config.yaml
num_attention_heads: 4
head_dim: 128
norm: "rmsnorm"
qk_norm: false
bias: "none"
parallel_block: false
init: "uniform"
init_std_qkv: 0.0248
init_std_up: 0.0248
init_std_down: 0.0
beta2: 0.95
warmup_steps: 549
final_lr_fraction: 0.0
train_tokens: 579600000
Each number is 128 + 24 x the weight over its row's rms, rounded and kept within 0 to 255. Layers, rows and columns count from 0. Numbers have three digits each. The size before them is the row's rms in percent of the matrix's.

# layer 2 MLP gate, 1344x512, rms 0.0267, rows 1328-1335, columns 128-255
096:098106154142124141120136128122128085102126168110123156121154144128157135129131150137117110153109121117122136090113165164163080128153146133147114125099136110114179143102103134139122196146120139118182122132154136140113116118132119127120134085168110122140168112090121076103154177061090136127123161131153093145103140104106114190179149139118156114109139088121154124138164109116129144105136
112:093148132133107098096118157153114120156113172165141157128124132138139075140173151118096087148111133169152103104129088096084166128113063119167170117107134137122161137141124159143159113139124111125159133115113121148122127140136088135073131125151115112120155098132140163109135112125162059117116132109101154173102126114139142157136150108167144139106118165109159147101089112147146108115120
080:118136142130159112126120123115103060147139099147118131139163123135123125135103119139160067138098128156135104126101143101136118148113129121108135107136119137136122115125121126150105121132127088130131160117098121115139107126159157150130109131136118122128112115135118131144165147083098112151146090089136119126124133147106099109147094139126149129129124142113142104104103130124153190127113
111:151128137174143132143140126134128106187101124080116103136124141079099113127089118113161125124140121095128177112113126124104128122133131113133144163144171122107118142145161113046174162140113100086141103137121132161146120166077145081127091104156137125132092129070112137107146093127138125134161153113148170145122128112157125111129127122114131143174105174138129106119136126173117144140132
093:166102116197141172118136127117112133138108143116152129164144108139071121139126141140099094108146137106121141119122120113104132177157088129136132129115118116146166137140114156116107162157121095110124131109117143086126097074104094154127128148178128142114130132110151134151138087121115118182135099137108117116115120115108118139120130167124121134135103112136119129099101132123141140124126
101:112107122136142161106145124050182103157121071141101119095113143126119133083155130141117073132103155126131110142096154123073090167124060106147144137129142111113132166156100086116124143151139106122150132131115113085070117145181127149109141073170141111132092111096134094145141125105098138138138128072111142186154114123132125142146111109119150126142122139134096134098143141148147155146111
111:119163090130106106139123134145140192124109089121156140137099088132138093155155135097115164084124128101143116165155131098094123112120128157129120098106126167118149115136136136121151120148102140111122134105144144144159089157116089124128132115115125142076108128139140150087131110130177140162105139127149159071132124139162120162129148134141194132103143123095157155126087121107133107145076
101:131094172150141140144074100083166110135137159129099084092125137113126143140144118091080137123117107089118170145126075111124123132103112112130175115136111116108172131131113097115182133114143133126153123146105134146109143152145134113116159151169152110119108079111147099138104155135120120106113139138091127137120111148116126085170131125167150155086073079110136100108103176146177102108143
# layer 2 MLP up, 1344x512, rms 0.0252, rows 1328-1334, columns 128-255
102:115106138132137103119122130116138087137112171131126155130161137091120106126087134146122095128145118104088115079128134194149137121087144116127121174104147142108135139122129139125128142130154118087150109107131089076123139136131161163116111113153146109128132145179109130086108160119117159125126149141153112126121138171118143119149135113134145143136146074114126108120149141101131164142105
108:129113117151104163148156116123119125116082101131157060164157104150167119148079087134158135178138116088141117132095121124155098161148125108117125106151104105088110153121128116130102145109113133148153181099101143139149128116125151135173143152126155117163093113117137113167118101131093105117126145070138108138103125121091148084146098120157100135143131115132093079090151136124088111060122
074:104142103143150147141113151131145108180094110164146146116154129135103099119164148133148087167119148150125124145108146113125123119103131139126086097084062155128133158088160160131122138141143097104132123130112156129141115141145121099141091131145138119163092109092135152145113182098103079147111119138154119104123131115056154129162130139137115096166115122116130142109112100162145122124094
121:121116124078131092118118100104131143081138133156148135138099166180143147106131135153132118129105142169123111150152105135126099137132138145133119120130095138135110126144074135169154167143163123127157123108135146087098130094168102177141141128180117140129152129147135120111045139106105137088114111119102101099125101107122135106131149143147181124134129096116116123168114128123164138153131
095:089111142144133140168134113122100139127179105123149155108144171110115138143114104153144119136149121157113099132128128126133133118131128100112114099131120112130091136188116095175071107144097105137097105081099105195113147145171161151115141134135159107102117095105139124110072144125108123153162166139139131143094127105144119108133180147139150080116165115160114151123112080125105136148144
111:162175091134144143106157142098161127159126093142121119074124152130150106140143145155063120117119166125128145115088154108115131149104112097164173157104130159121156170138149082105132120155114115152089143093127111148104077120142127117089102124119150120110100104086129117179127111156113073107089153110144137135159152129133128149104121134151134120140100164142152099103126123165120138135150
110:143129130097108115101187116119144136105145107136113109139151132151125125107105128112198148109109110131166119161111142126137123107121163126100157102114157160120085151125089090147147160115155128142105110158131073135115117147134157102120159148089155124165113119160135169146137144154131096118097140131103130099095100144162102124107127128121072130154139137135125147126118161142072133183153
# layer 2 MLP down (transposed), 1344x512, rms 0.0228, rows 1328-1334, columns 128-255
107:115128150147143119122155146092122086098097150146145127124132128132136128133101100128140087111141121107112115105125093180155093109108131109095137164113155141115119137150135135163080142145153096096161156088131101115145152115137167157131127074145128112120139129194139127120124148126125165118152144124160113133136137183088156114142132087150131166149176091141126134135129124126159153125133
096:087148113122130087098091134132105118157167172143119195114095119133126088123195164129089112085118147167129148117147100080120162111095115106153135133090159158163161123138121149158125097144151108101153089128125136112114139142146104102074130123133129119099158098141133150075151131106178103151137123130118193153129120109145103158143106118161151133111117145108164164137101122150130108136140
077:099139094152120157184139114123195158153124149134167153130116151115108082116174148131118122138106158123123138139085113142100139106121132119162088095090093150124119181120159154120130133176155137106085122144119148144139130167137115090142132158167159140183117133133122135156108177129139090168101144161148110136127133105083152156141142146095116112154144136136132156101125103164113104112096
119:135139123131171102147121125133068112165106128087141107147095125083089125117114090117169103137105121143183181117104108122121090160125136079147099136155132113077138140133124144049182145129134114120168110138111133150165117140110142088109100113137145127159122090084112115093165124123101124148152180106130127129111116142124122120156137115108124148177124162129133115123135132171135121143088
094:130139143133127134142117081150141143121141094121135131101150137098106162131112151171145137160173108188109103169117121090116116109139178099133128103146125095137136109145112114086126129122097142155105142133132112144132090155157141138124096182120159130108136142133101119147113151090125114137111145152104140152123107114131085132113137098102131113101116159153109167119156125123165101134156
111:159170080141150124097149108117100096177143135123122127112151099144165088137134148137075110118094136151097109111128141132156146097077117137142175137091152143146150139130139158107128117141116125152057132098141137180080074119102128104102127144116139138129124116113133126147092127164122053110077125110140122098158156123139167147108091109142123085145123145145182094112118088150113148155185
116:126142124148152148147089118148132107166140158105143146116100141118111132150168133155067104154132157140108144115138097129110157142150079114170097130135103095127157116133163155117136096131094129120170153098136172139142151106140097145155125123176113148085147130093105090124127113120103161127160111124115123158158145102066164135147129117130177123109110135113149105137135101116180138088139